config.toml
n_layer = 15
attn_scale = 0.125
tie_embeddings = false
lr_mult_down = 1.5
Each number is 500 + 50 x the weight over its row's rms, rounded and kept within 0 to 999. Layers, rows and columns count from 0. Numbers have three digits each. The size before them is the row's rms in percent of the matrix's.

# layer 4 attention value, 1024x1024, rms 0.0474, rows 744-831, columns 544-575
096:516515524464485581472493508533439555463464527469450534488380492476506466515421568531454477498467
101:498489468428528596392463466483354523576495526476532492515526557463481502391586487519553550497531
098:536418430537515562532503439455553512453502560478489425523547494398527490528532521507491532473472
109:515580486465549545520484513485457412480576461415410480539400621428469472485523453613573516499445
101:523536610499445552492577445534554472562550426543445521500489456520545533512452519468466529397579
102:430545403532497524479546535568582493450579526479435538515501523464440498470461588474482490446428
105:427473500586492503524429537515476467591499562511451433494488471536536583500470430507490496532477
098:474437522492563510493468497602537414493483435528511546528460583493403474516583476499463465450614
110:496539514554569565426446563553389550528481507459484553507461502490602471470577490510563473511531
104:510482451504490473560481555553521538498516492498461570552531518515534437498499430414478523580524
094:414577597599517455493498530553526524460480464496492500472527490572476460437574569470535499348424
104:514577486514645454498520450484469579544510590491507460491541511608475484550473480571446562526458
102:468563552532432549495506434435539541486560487533544544562527479527520477437515502532438593581469
097:551506505531484507513501504442541520548413471536434465451456541513558502492503524463440500509523
100:418461481503554513535518485550503541585529572485499486509492455490523463488467545530506494578491
098:472561585500476517571514508555580479493563499464620466483483484510448523475482526476477522577451
112:506508487529559525424511492466557485487528547465582552434474434431561540585506483504413478504491
105:510535556497479481466558506421556560495525480509569594487492525536519480469468452439397436452498
102:457517547479525523543555450480486486516502407538574492499472468529552486468527581478594472587515
099:466640506422469544528479455553510474493460510435472526518525462523527506437420490396457497485473
098:475587526485463536538536458541500429475550440444524552546532499563472493486502489483465514435483
100:451460448484437577480439571511549510559494433523482566495513493480563593500540504481520569489497
103:528490456434533496476487522557471516497586462491438458506549551459570560497549445480534486595430
108:484504518482470498586504488485513530453551543512575431531461437520500462481482469539481529506445
115:430425518474533492511521565458455411411623445484484507476509530478547547429447529438600311472483
112:468459504493434584529555492483504504501403506525525498469488528452462542499519454490512381484456
112:525459482518607438497518481525568527493550580495569517543545443427525491475517547493525552421556
109:551620486527496539527525500478497580566568434485479506433475498429524484607508501499435524465520
110:497550575467426524520497573555477378455485500568549491484461566499507471395563490485570539536500
108:581472495573479482544584579508471446593510518512471536513507509504552538542516522511549541518558
104:539568495496521545527478478531493573579481589472498441455445474515499549442494550512543462430428
111:512546518524562441422475534513493477489528459485494535499542507541471494502473544526542599546458
111:557519525465431540477501529512509553503424483484569501490515626514556563557470447481509496482494
108:375500473496457429511419486461533544486473577551563599531453524460438567461575541455538476550486
110:470470501579444510530547517551424505516493457418513458365557564458465498492467515496476480481519
112:452588492517586511433551436486487468472436509574504548463470446575455447495421480560525521531434
110:503455414484490462522505558598444488529471528478461503492480404535539536514452534490511458539517
114:505429505439478529383529457494582508433503451474482522494420608513472447470475498524553584495589
110:467540453438493435507613424466509451539466447474496477499508550462504441477629480530577636503489
109:434525511506533532471572419525440494433474478509511446582449519442561533527521461518499525463443
113:485581557508568508480492497535542497444518597441508574579628538543456511438474433456562492621425
114:429444500458574517518460522577594453516491487462549490537571414466556493569409497554485513546529
111:432489562434443570449548471614554446462468448425535534538542425530502465451532466591536465475459
104:459531468504559526503527548456564552539553486508479454486449533495474435475463464479487607557583
112:502432469535540474475461515405478525452500449478547564449545489501498469510444597545517603462551
111:511553518534459521416508588536420484523465523414412575593487421542526519438466463529486621514530
121:529474389516477411577625491458504516442486545455478563579453588554472522487499526483479492469592
114:538474515520573448488526459526553518485571460553515558421500432462482470463441465498474532570570
105:416366483581497462576474478570458399563549553610494365477535540493517496470474514432493583557516
116:557497498468531485515475527490455509491515445532512541507474565514484514483554529505459529515485
113:537542577559461485482565572525495585526403513419484604505511521451511459526466538429547543539463
118:497465523501557489522484484558446542554485508569525450523597513426472478489477592549519527481527
110:607552539558540398489468583442491574534559472499464435533489531534504502447491456475476519442546
123:519464451378478537465474537501544472453468448558396419391541532588504465477485524456397543604456
115:559460527490506500588473512534461502551472516517530578538385464510524510469430525487516543472579
111:552560488547561501502514457475539608557530539462575439431554547497510438593572582517481452483457
114:588534500392498557492486521481491534532455480571480421430559418503329529512467468496494578516502
116:422512566447532470525500530462476521568451484517508541607508491481541429559398548587499545474478
110:500601480453517547553556556505457546521497524547518469483457414530483533510509460467500526503501
114:536421483520517496482499489471408571444543434527555475461560540552395545515485512519519498552647
107:523562548533576379458503451452533577491556509480486478581461527468386573471509474455464509448546
115:430562428509529579524470543496459498496390567532504474517534402552513586445460471590395467529448
105:444541595521485496500558488501452513469461552509528492504407460543467510593471509421532502483566
120:534495535389549508592564496494479541569445496517473492412534579566533449498622486468489580547480
113:561466573503462464609482492519539530515470539543420488496449579580479485467449546486478512481500
116:549530585472599527517471472584574450548556588494472524425605517528509443453480552488538552530524
115:489518527509461474523446508549454530495516468545506522562480523582530424502406512498457493560461
109:528480472445527441413520573574435474498486426444457589425566463530496472502474449504537547569483
111:461484540537430383618435514478567480548541375515488526468450549446504514438424509554556554517518
118:437481538516534515411561462472509510494447507546448498452467500455482456510508485418511477518435
108:459544489554522415467511430404490573544590500563505464545434491520413482625482515494436519595501
104:417501566523531479448512457529456509469455436491539549429482442529452481527505536487443429533430
111:492481515518478506478509505542434541488541523425486468526461436499505509456378445544403534582494
120:476536499546604543461555546478475475456482464560438575474456439521505518445487496413423568493600
114:526501463476564508563493527514698464490465564550480569473490518455513462498544484512488389539509
103:513591397422472485493504531469455516460497449453524544455496501423575454462499515577438481549494
103:477523538498580534551573545568430520469494544519477573535522510478595511551481514474482446526597
106:449582431529441493452392519483527567438508461520563528487499486420561575493541540488524508505556
110:454593515559467506492512556482460560438471535467499441560459609537567543594561474453505533473467
102:457595467594529437539403474498519552500582564438516421514445416514526479613444536481587567528534
117:576486417455513521459496525547490458517443501466586585539552495542509448469491554528426589570453
110:417440522482506502430449424496468598576511477526482517559520413417449502477526538485534520460441
115:503487500422521574557499515469464602558471621528469454522547402530548486442390534556489506484499
114:433494546553486540426512425571479505511516613572572515494613483520456510566624560574614491515502
118:517529501469506541509578458498563574495510465491499420465517537421495539482564586476522487573477
109:565508588438522423504447524621530389510447447552452458500500487478473490491523461526504494514484
115:460481501492477490479522484466495497507483435530504586492502441585415458515482475560534501506523
124:536470502535604584541417464600501408366486490471522512481498532494535528517477516514489510481486
# layer 4 attention output (transposed), 1024x1024, rms 0.0855, rows 744-831, columns 544-575
094:554515439530501492439421490461542432606479517459528485538589552539449466571491493479555479518638
098:466379531570461398531509462536600472510443395437487468527514466441471570555468560489455564406453
093:513590571529510485510509541527496504474537560523470565462581488467428479490556555404518540505555
107:463457484565439439439503450496472416439462578483531535441610330543494529613475523399479462559541
098:418429414391608550520404569488389515457445523514512515459539627463501461571553523522511502610452
106:552512572485571451434568464442469454432475473472516464553468467559568542567549411427456422607599
107:579579489486450469540596426539500558439505435537459584488532519496458552482538489534467508527558
096:484441513567492491547387490470590618488494462465456483444523436557497503479476514538502485517477
104:534544430415405489442456460438537457428434559408502458438523475534368552524397445582392585480515
096:469502515499503537499581488499485523468472561488483549439468534479460614476529546580444468466531
094:528494464411457506474528467447437525478518502512517468484454545410571558604503445565444453605569
102:411487491477437465466505533508517536562439446480589497467376542481520655447517511512482474509608
101:449565477427593430423527639524441534454441498551518541520501523609449507490529528447511415474535
091:491528496489590537455543450536489489447457541446597547533550495481427539548444501412576525475580
100:564536473424480431483517495445452498373517486497561380538492497555462467411559444502494486500463
098:553465431450501483445448424468424508525524527552386544487536495542496553524458506504460411559600
113:508420526451505498519466465481513538564530477545522589532451540563480564464497514495535599482543
103:435499458433551463493523505509424430466534504494529473503497499532524486490501520556570499585531
103:570463449487482500424462573527459516530477593585479494508633441499445438405474474486406525518508
093:542431508543526469448517407508547508531533511518525546540528490512513490554444507491618485471578
096:574462487574398393510470477489502523483552584577466525415581548489490485450522525511498490550527
101:586473506492573473520521474549529486501498507507479473523459473485421447463589434509528462552501
102:495449475526515426465513529463469444509400536528478591493521395537523422490477445569541539476473
100:528543586484527431505460428571477590527510492442520495469512496564523490498523517515497500449523
109:591552468477506458401473485505547496486525462513506487505494518476438564485559574529441533502570
107:471549445563571567538455501535480464536596505479474436625467548513451418468469399517555533440602
103:475519553456455454481525555452588481458520443529557573437531482470510482421515539560467506487469
105:503470503469455484565571542456489398535535547517478497600467520547462537443459579516599539452461
106:412541582498499521453468524397443515527505520473545622530521423503608618526466507560565502471490
104:374498494463488448416525446475466464500510477551532461444520561510411574460480571505525573483523
098:518480455556453451346463455527455556501443465476558489460548550552465466399369568473478504476417
109:464535509571501483527479507389531503495439601524461516428421481395477507493460521406534461373467
104:405485507511488534498444550530423439503543598541528452477536413598511501550618551580468454483450
107:506438451556490505498528538495523574515539468444595457476540445460533495488527475483464496514550
105:521484540552435432439427530468498499434414517500475545560530438578490549485530471551512447464607
103:512469483462546574425405548465424560443538506549566422470424533465538597521489443479510503516493
105:496503584519460564541514448521458568469425513538435416578517493445607562508497620492374457528463
108:497340475463534432597507538473515478557451561469450459542492464476524491511502498421464403534440
103:538388540509495559518507449386466459555467522434575483557570400458479606558492505468478442469364
103:480463455476512475478461595508470489508406507465544474508559498426468440554426513550543489546468
108:556487500505524610534499486473518534486551528526511410450409569446499516522425478483520448420527
110:444569542578406513455471446453438473496446482425526592378544513527543568450475507408491458433535
103:499429511502584456577520428434430553480470495555555613442479408446495540553420391511466461539464
105:484600543449522523550470448360479460524648426562590499476521554444511502496529525497512491503414
104:506455593438454449467410507473514494476547477484360405448547527474561417481492401455457497519425
104:450457517482549436490460443486557597450591488501596435607519546435478454497605459548471452463506
111:392530523593582516529513529550450476500453543508477435430492520558518554457544507484477492495444
107:482558507550451429542506526481442520468418516433502483492502650451578478525498461459363451383545
101:518508514535509440449421549491535504551555487461548447579470444434533455536484496482506423437464
110:533553468533477480498420435451546459454530524462402533467529510449502448520620476426560424544547
110:489417541474578527474396553495527465450516515532615489538419521450415513549532484527436407507516
113:517477539503500522551478527563575456477487428476451478459520495461457497619482527545401447478499
108:429491422529478486465452489576491597410515521471476464481515473437499476441501609521557568545432
112:449519610527431538523454511535478529512397519524464548400492442506493477545548567451468467496526
109:443485509507498508376508519471452568521417527486500567505464528571447587513427514487488457471524
104:489465512473499525412517501535504511348528464454510545486423552534391485529507455551573517506442
108:537442596475476503429477541508580497455506565514467586538499490502495460483527462556437540553452
107:489497501466449529638561541455500487501467489512473432481553500474484510480484527481449608534400
108:536575450467521501516556479478434485528535471515544558462454534462575518557495486526516545426514
105:532502483489515516441486477615537456510509565478475482457474544460496510471520592503569433470494
103:421598566468443521507433481476531526404513519465521528539413545487578431562565521545452491554506
104:425516475530442429513447592482500516474417564511454396486520473499519481550484531517527528608480
100:449565462439490444424516472502516517600480436457523440519594442429457516455529526507391501522487
107:526548425521448586506525515594411483531483629489515551446541485495507444515431542476529531415454
109:474480464448523470407519495546468417547519404538561538502515504487497532489528537507478431476519
109:506482356586486552464480521434404452540534545602442540501482589534487542498463465490480549439453
104:555459511444632492533579443495496428498483457500549478576533392558420443562569427479497479505464
106:593498560482523682681488434446581462479456524509437530511473508413527534455459441520374497506498
105:461471562506642542459618492502396474547509440491467559481492457496489402566474509591515554409505
111:468468463529537458631425517458455553429522515534452519524455482441492555486499506470440480471621
098:556503502511509443456439434433589539490469525492479536467489600509415589461555535431538427508584
099:556500511396540546574600534437438439439511532454454463471423435452452522577478524431476485574601
102:446524435502526569537489514608465483461544563493581486574502574475473501474514478449471486499491
114:446507538535470538458485446450494500553484528521504552524539488524551519563483457554522509530506
107:360586507477485564516641473552499589536508397565501520484547491427460436487375476536446494492544
098:559518439552465517455483594512628498501498457566493559500446539523492499476506459495485536559515
100:578523425518540409565516460489554491511479428519586440459440567479490525441463601559477505484539
101:497540585514483525530460542564414562587512469501531497467511524521578530508508497436541622538478
099:514448474480518661447418520484507450418434523605600445447454478579375542494398574466480511434590
098:501428553523437476466446507538500585575538457581469510549454602449522526484474424566478471487547
106:451469440520426443560539521508457464484446506487497502544543464513542428542528560506503505569542
109:487428512488401484506491608570406527458517496514533492548583504660462531477421532477588584467468
111:469540403520445444461517519472486444514484449569511581542560500451553468423500425442503508452435
107:514466432470488525525476504423600451467483459443499462520519590518455501495498528546444487491495
108:420527533465535422527505561501518486432432479521556608500489422453520563535460465599476528472530
102:513510425567549474482542568429406554483383523466430506441510519431558480436518475533464505488587
106:597448643506469454567468469465575421587570518511447518536483530387487499467504545591482424479542
114:472558378468472427539515534460596496519446580575595477493567566569418564476435457511545584450553
# layer 4 attention query, 1024x1024, rms 0.0398, rows 768-885, columns 544-575
105:491567482481531587518579493538431529524455570402568557589485481651511535402390466465563485571504
104:569531501547476497494481486398593554496498443504467527509558505517493514503480426508377469497450
101:564556500512507539479601511500488514495467540606438483512507581464498521431441513435524491473552
106:501475532544518595523454518463481506394439461459491499475490513470539416467462499568555511505509
102:591566389514573537566458546415530447569482541530549458475479494525458386423491469495464498569539
109:546475579449478482513470539526527563507532552502429356513490572429477495424617440472522533572486
103:474522508517525546520491452514472498511507482514405574440426396546500490392501473471467481461523
106:501522506541390520468479430548535510534490495451546472523521527528537483396504570415501436507402
103:499445495546464433459472535409528470548508579405444478570522384524534485455493436497485519492518
110:520459422513476417418461549472436547509592485500440495554511392552534456473460550534484576451504
107:614533455498583556527503463575578431460602500483430416516492566484430523538539471503433474443529
099:559554505453456490553580472541500494407530557604517514560450486585498608423509502576629499574489
108:538534492541617400517621540466464446530531574463481526459426586500469484545465506626425575535589
106:585410538498476502498540476617502513547469441472471488529570473500461431487550555490526490408441
106:518431519467517559428461569600432543532482450480517490546500431423418531593458505557472595590521
101:424489440563451484480422496553486504442470503536568532500481587563515618556477500517508516471497
098:492458571426576525533533548559413514458503508581455536453563512544393502532420519481488464505531
109:424432522576524535496504468484596561380501495470577475529486468462509560502495404510461548438593
112:475493451338518453502504463437508474535576438460462601538475404434563499473462435583458537565543
103:469455543511484522516495446398530563540408531509517476504570572521525552439524561406510575565518
104:490573515369601486479491422576414448433544502556511439514491409536459553494440397497486469519514
115:473554486552491482591440525436495445529491507579500514504512536547508543409447525486550412576514
107:530529614530508438511512502554532466521456485486484530506476463500520526553493508497506520542489
100:610465507541535546500464506502564476514477584605529478434442506478487574483554436544538494464507
102:569591519478469520493457548528455515495484527510473501542558576500599530495548507465483450526515
103:458461507462499503494563506528552498464424502581455535509465421515509510512562424429487544602501
103:501471525579522417528531466565500517541516611459490461526431438476517462511524446480414513511440
112:511523537423499518544453543534540601390485423464517510539534508490442499519542477531387469460517
103:581501509384489539483513420538579614452542500532515514510477506492402453554479511413574474626493
103:579540496548431459441492496462512467453615486602489438439474542490527395508482475537439447423470
104:470537520518479483519379609467479463544477441535509576532571394499456449392470505349508502587498
108:566441468533445463520487450525515423484484481505598524496544505482558526504520524506521448448545
104:499472492486568475478449402496504443467543569510491564479558449445490475504472465391477508553482
106:567584559486487489519412466436567561515507559421497553522562489458587444500581514450569431439528
104:509512555448513543479515505497432480485460431483508522445511407516502457523423523446493525444437
110:536511537446521430582582452505474549527503488486505535507549476488515510547480467510530578567482
113:524552484539451549442514490531490468504564407447472496460511469572504427458553513509457560444478
109:412497457614503573385479373443539535443480496516463565572546525498437458571469534615571540399465
105:494531498448449502515438421531538527569468532477609515499525428537501516552459487432519495490486
110:437470362506428529550450482543474436467541624562451478547479435513487490479563545472587489552517
101:595500537505418521497476423526433425568504446480460569469542462526577540448485512548474548529469
108:509595508489463525532524510530476523565536461484458565481483461606432416481463401467499481513449
104:482565552449419504560519507521509439474535446503523477547417427487495533606558432618520490478538
109:518558417501534485482489541534542569552465517507563532535534563518565563442551412542544550537571
107:510497584459440590558597454454478403545383519485542412432479467495533415463493618478490419509598
103:532497536442500505483456548518571500503460504530520434529535484518507454526475513541437508545591
110:579457519540455596545455516503457463522496532430444474525496401537514545481527446419500493451402
112:526514576481540401476570591395447483574473498549503554454480435524492454564490535532599482526541
108:540467571469530435521425395549594472417486590570486415459555550531412463526464500586456451526532
109:456506446531548471515490431413475456491478475490490498516447518624524417444609448495501444517465
104:551411507550444525495495519523471499509494538530483536495566395518520452514580517431509486535517
102:456424537512451516527402487503531528556486543524585498505495538463553588496494559489542533481499
100:439433479470553540429500619498461508517448528523515507568415409529393461506487499597522498525525
104:477423480566399532541374491492466530568500495573523451411584484477498555493432490448506473508452
105:361482549625450467493539579499562476514562506567514523510524461555608477589528439519498392445449
106:502474460541506561464493502465503541636441417501510517490521489464443594517543457495470449444495
111:461585468543479455469440500580515509392512561548458558508509528512484366538503487540463550510457
102:463552573522520501502546570480523484509478450411449482514501561487484503541512470460532426484512
107:406599537537505532411412552471476469474550570547455499468542481442517481492450528488584428514558
115:503445479392469467509484338504567576457465564499470418388521507494450459497544471567536458442441
110:517445439424508527524514492467506532454423462534455481509415527487452532530456380506475494542459
103:509427555516422546514480466502479479459506555406528577478549469461397396456525536456539420530547
107:449549487523570533482495523390488573501521587477565487581496467459519554465478566460551459489524
101:468481449524448535467503501511498468546476520510476489430498471452494444506466472440544380480425
104:406387477485544586503469465525536552573476494499509562617432504451495571492436575544488444483388
106:391558570469452488490539508588513559533501410475461481523480512518523495627449547495491580546497
112:491456577536509464559434443538497537522441561465540553504456521568496504492500536553515496459486
105:514505524529532510525536497469558500495447510507490478516545464484486480528455491544500436434465
107:518544522475569542567483532532550517378444423458563489481495624468540538531562535479535544548571
110:537503498446435461475484559506521456426539527498526495549485501461550543525516515469524487520498
115:507492478469509430452524358539569427461486503477409533511444494465519463580498495521476493548491
113:486433532552485461486546498424539522579485464509399527529386518500572517466478445552506514478526
117:614587525532569466519481586476643551464512403494504556475460471533570531405483592438515471542543
118:442488532531481432568573474593522479594583525570498602643528475456549546516477478534581474537448
114:604564493468465470503531404491531530507591481510458522451477411525512500558391503520535549467466
115:485574449498386507554557533482449468419523548521405545452565427503476485496503473474469445571443
112:500534507445461544513457529543505463607456491394506509476497545575381481479468527501465535491492
111:555384404438548626482574499480544529517473454474503410523486443507554508494422613495533510424378
110:574441479502537558455470476475502568544497453459499412554449536498539454553511491568415419510494
120:429508476437472523473509458508502465442440546512495435447579556499461535455524491480467449524463
125:467462531517415487503567509490470553477519469532506529504486493510537495480471518485537584441543
111:504446514494568636611495631463473521470522529465491452522517561374442538497440443519466482590588
116:504514423476466463478572508465542518488493542558458442474509372481479491408481468553486461548565
110:511584578574510479524558479548431463466493543495578537504575524512460455483385592522525575522481
115:557521392456506478476539489513426465502593459551485501525538470550473430433479513549456466498435
115:496505524486539484587546546518538496505545497495519553545456477433486462485457508573584576464465
116:476491528497458516517566440456509526424494559437513505457446497437623465472518403600507553535553
109:498548469470495493520631502471503475584480444556481622544425523585530522434439462599469514483449
112:529605522427480546577538367461473442479562498435461464537499502517551600431577469457572513575453
112:539537556513495521516500488557415585460464460563528494509532496517436545516551444432476407591492
108:572483520494425483440613512482548510588514426511557447516536600428407489571454575425507530632478
120:394460536460532495493435486431431588480482489389561514486579419491496471467471552652482453551466
112:450535546484481511482566501517530440490445419477465480533443493458522479671475467458552514437490
110:455597501489469598493445552500508562455480343464487515449522420558503404523579438437441345487520
116:556510533554615516511517552538516449496460494493447470433458496534505455431582426465559496464591
112:474494493444496541462585490524450528532537565538511470466533509532523475454545556442460536400417
116:515430551536445512509521491518510540578513573551463425573499502472472489520454462498569449464422
113:435412517413516523491555439447487573520453523526567525626421423453512435548442544566480514432571
113:555527540449402499496528484527506555482568551494505444473482483564480496473574467542531415476433
107:537494576469389559474568560516505556522499438517420425485503512468484379532489473551473472556508
118:544475531515562503537514426515487462457650533507477498472537591495479503470529559498498497509510
108:542544457489478523480530553468448475467398597523530536543465480525558497456497548458547438430430
113:526503440501598444557584531397531477470485510550495507539465493529521505498458517501533497503504
109:489487473605396448458454504527479519443580484514510567479373478427579500553520513571559470529566
111:542468437531445455504512474502485477502496420468457527476418439508474510443491532389538558565528
114:507504595457496450529442431528575521591553497452515403486421528516490508551555479420437512507539
115:480565547517464530474517526436479453602510574476509528487477488505637542468532548450530476536548
104:593530333506581489425529511453533454430507460518569465470588556462473535502487587466552487467513
111:577564484484514545473576546501562496499569481535455462470544433622564442413447567505565512493480
107:422511545531510485617406511536553527467558459468439390537437513463526599480506413539560440543476
113:515467470415490441566562522474460470511520483507463479479509387512519546588556434514430456541511
122:497516441523541496494473523439434527465445529491487523523503502480499499512512458499481470596531
109:504407511502515547521431475489510487539536475461435502552491541466545564462500487492610572539519
112:579439471512499513507476559433474412562538473448456485537529469505541512441578493559445466452516
111:507455519501476594416508445523487450537448516531527515483495479434516505533503469573474495475465
106:589469559487495515463510508499600586531431493460514424544499457472467505530528584531444463499444
111:498356461543487461536548454463519500559525484478515505527504481545558493546456530482498613513494
109:563574500446505585448501451516506597528516523479575493430375440528521446462458440499507470414508
# layer 4 attention key, 1024x1024, rms 0.0407, rows 768-884, columns 544-575
101:530575471485585496564535566546462526568470478541623482417499426419477547515544507532437442570489
103:562573520406533529556561501455471481538576453508595476425572485450523476578539502447539532492437
101:464447439455548575392469494491591469554551421528519447442517440549514503487549535476536561551517
105:491423424640486483504536442541517496437611479445558517557422465422516504491439525506509487475564
104:503532580416560534467551541484512509516406540515422542500578594559520639425468536503488478521553
106:642535510461531459523450441508573482500531573544572620588485483515484475488453520504360479525447
102:557602541522514543499478523469486487576547480470405519494514442551484499567510480460475493558498
103:500562493501402548499479577400464453479477452542521517413516559550524538537511559572512492570489
101:460545463610482548493481560546508544484479489486484631493554437512500466497476485482451530414484
105:467487495527498483545505528460465421423521494531505512565597500447509423496477524489482494519466
105:544529440478414494513480504520500442427488477428564504464515483452644428569454555526468562481519
101:526426463588596506455543441454597516537545455517524482478424557461532498490536482483532439459538
107:444548547536439569603476477589528516546541473482475443501556477537503544519574499415564487567549
105:456449459484390547460524525461545542411555513476467456512541601534544519430528480515413474588481
107:490535529505505445424465518507539535547474435546426491479502491492497478485516441517547528453467
100:447571460507529467450573499380400553537568500554513452523517521496506493486382435523474529479545
100:548513513556474537433532470466509501554569417386560601531453515508496443473482504537544523602505
103:603384598582438470476482444506487474600448465487538510422463561531441469549472508523396467445509
105:466560474532494540536458444522396418427490510471488470449399601573489521476530504539561484510441
101:469508431504506528471466522493455490458437523472410554438485492547487431520443465595474553496504
105:576493471504490526561522582468508587491486477507526573398505485536464432505571545544446577551539
108:497434442517508492465490492473492594451515435522539468438390418535485454541482554503499488556485
107:473569438497495446454634503546485529540506398562553576472580539456510518528614539564476445440521
098:506519435526532548490493478553505530488467513571372483484514514455417474545493491494504559515499
098:545409479540504501485483505510529505546567366534542615430454431420458505292584574536509409482520
100:501473506531497530487526532446606525557566469479528532468530504536441467535435474476482572524557
102:497458482529455559482496607523562515480510461556521639449411526466453476506526510453485571442477
105:561512463531559559550472468404449475472464488510543432538429460424529493536519436446493478480476
101:468579571405505580529473498453541377505516527495552466540513539419510521495498535505450491532528
104:453427529554569448490517504475517564523397523436483438548555479437437556532442575571498574494455
099:464450577448524599497517518534603461428565542488559509466474513544572482402522502536508441501550
105:559510571548478508450572586530522555432466563562509541593510481592470498409611502553459527574496
099:450501525400360580482551505541506469447548516511503472551577435439583473414509513540510523457534
101:575503473470513560438541535582463510422474408498519567609542441534529491395475536462522579520459
100:504568463544405457503602587477639533566516623462594456520594545515547556450488441500571565471567
107:482482519439484503427588514486631520484558504408527444488524506519489484470397517468509471499443
103:541451495624485562527425538492442533465495473412586510536524544469526513524483563524454438473467
105:513421557541506399524523522545542497554521517554552530495481508518505463542492502430468433582482
101:516482494490587387459421549545522520392499383511469596539508483518445577392453471478515461511527
104:595511566555404483539437464520462556515450430584449560457502525540502485551436576457447519554532
099:496534483517542505459455569472487434486442563420497519513536545513482410442655487436572478512471
105:494467485612535414456507524493558560534532492474478466514540445541493493483511534560445485474584
100:536497541472572456516454539499509508527437485462555488489499494506618470479497459517436526421562
101:469511426426554567485573392461542510532565558468512519530582509501415579453558460553488559432540
103:545485482584430495485425502556480551517572510506491543462409507489518497548583483581534521491485
100:531468490439455545427568441506450559519477543539452556445576550461384503529455530455462463579465
107:436468472425510479552496472490494527481467597508489479500486586502521493481446503563462559515489
108:478458450560493513525549488587559550513521536484484531449478489528538510473445494488465474423469
104:521526445355511506475511458441568563539540475498471485460476468474526426444473516516641460504429
109:434638532517487493487503436511491486578424478494521513507517590536468558527448543533413500425534
103:460496500575524523553485560448559440474440452434575453544580490475463401420538578554573441466468
103:534495512575446535429507507503443587524607476468479588427550449529457458467486462450467490550574
101:479596518419591489584507489518467517572543462493428454480488569437511505467534455489617501489522
104:589554414505504507416608413396516550495492493438527445409480402443426441464578454544545480559528
104:443515542607483519540454511475556625439394586412452498466489532488541510463490410540570506518480
104:483469460516512457541376571525491525410501537441484459511505464616471546643451490511447462540560
103:562457503565518464439380437593479540538531541534518402553387409574537546393546481464423478562520
102:545416492530541510537541473548500518511517528457572514423428467524433584517494601512496439514457
104:512473499489550456485651487602536479460524534514533593589502481511496541491480600509473534614591
110:462490483570565562543487495503444486522412459443467531457571452459472480462565562446501546482517
107:450535419534598519453497501521525487423513504435458483407498431475506495516431529551556402529449
102:519533415543367518513470533490451472621491456528483413505541500554519434528432546556495515559511
110:499542477513480459490460417520538385545488535458505572505490522510514552452480428601396506493483
100:438471457498489581451501488511525500487343510511467458562467539530489501481528589524483519457549
107:506481509459496492570538466519536560492554499492482446555528544530540544443379486520457450403556
103:508527582525443396470490498475400417450500633452484518541454528423533469496557510527473599429458
107:564394454509513514435505540499572508461559503542522536427577472427490493389471495462441516482520
106:503599524548467450466491503472492490504525519549484438550502491480530573442502508491429547545523
108:442451487534560550497428484559364541549456513554547467603421520515574495513543614395537501590441
112:482523540576541509511466459445523514492495595507535533460500450544438581555497459549481376497561
111:512512467522473566547425429599473475487446490404556547493512457447479481475618509440520508561448
112:488475483519571538517489537557514538440439465495428524469433499476492502438570449494528461480424
115:511436510477531503604512505551429509473462478517503510502472423514482510509476581534544373451563
117:500535492528437467568403596403439465509499481590470491524549526549541486428493469458440489509434
108:414450435591404547487453418454541587505582521442571370509348611470403564482550552441461472496464
110:508535440538454537526502567472481538457538488495535458441555518533532538539410383443469490460565
109:562572546439351424513458467528519533443481469576508520431487467493581480546596532471416398532493
111:524559542472481524530496474534496576493501507606540513428468552496483620539411533477560473509514
107:480467568418509554469587394590513523471601516552452527518417545500548552499448499576488543489508
111:499557509433614495495560505485494442439530624454485446528450495477488509465515467481498553543494
118:421504498492511503506523540440494544533557519530498549498477561428532458476566556543514470477444
113:470497471488514419578537439463479525492507490548498510462541539524448512540458481511483558520496
113:521471515463463504571475459556422526569430447453517473429457486526515484506456566478460465544532
107:506427445561436487513500431473544506513522380491557463601542504438480510556521473485519416479460
106:464473531507462550483478457510472516446544535494459590435374500479532542496432552449506510448533
113:569492515480530443519479512488445507451433575558486362495519594492523580553401545490563451365517
111:377517469528503602520465492484492459537381514474519576504511472421500527526422501413482505522521
109:500502494469457415471517460478537501456611498562402511534528478547530493511425501535477461541465
116:493528593645373546408411330543503432511481507396612540487595509559449516473456461493488488542441
110:554521535522514508512475413505483453518500517494615495526453498415504517450531506443609496551519
109:539457517448510426500551570514473590546474445463508507613533432471455432490520473523449494504496
111:483487403468492445549507513404420505564506531487467539435499508514512393513481537479422505541500
109:450435472441449521540487584448502528443506512517504521606541452520436477563520623519513464455508
105:527522636548517534478458489534510486413494522573531516504478477487482585580562445486589512464515
115:500470447420594537425545446551530522421424444505444528602495560484466506491506629601476488514408
111:505526509521547532480525417480484498565523510472495369458572552490468495414606400549518435536488
121:536583530486478567461504500528537463418487593414499446537474498464496502513426466503548460429517
115:484471512497518450480489457541484511440480406439488534520423512493462524411421507451517488442558
113:476535511486529495410486451487513481512485499468508460458482473464513534518525503478468439479527
113:491433593499597489517487349610555490547442499543459463431569524451537526552421437536553478496551
115:527542509539526475487502457480514474460574492517525474404521513503512578542512494389509412534485
107:493528405428531499512463408454520469561483577459499532474480470511539515554553499496404366525527
105:527540484526537477554474491485496565507571457562477539542484538545520521509481450513489527518445
110:544550511514571514461429458548450542495540434423492502541510498488415508476576471487531483513513
111:525508455585485482526509383520554385521537468498539508531635577519417417495451520519566510501511
109:568475502472452462505543474395471459536549433445398502510474475517510516511485460491580446508524
110:497509572466458452462501526473525510518517576478381530451456569534527510440421536580465463549522
107:511479419458516509507557442554547459554522413568435533495463434491479437464423550479562490444413
112:393553451564450471512555383480509595487526392454547572408520488555449512521529588425438440507498
112:524438547519535556530447474515517490543517547533485531444520527546498493479545566424479601488447
109:550563461393513572507468500506516429449509436522476566450496514494467526498418471516512493479497
117:511485552414486461481555508506563538517534461518541508409425458467549468447531552487498423495527
105:518469483514457498533461529476485545472516454515484524571613521453559490501480483514436639470531
114:501531505510478493528526514569483482543512399497466573405522438451512492484584541542476552535487
107:456460521447552494430477492583575484482487487564457617514485473524549524477462454397492547571536
109:583559543476475538537495497454452406459498580527452468513506519537575561488522523502537566622499
108:458449495526496491550537618446491480478476483502498521536487608451439569556526523498473557492517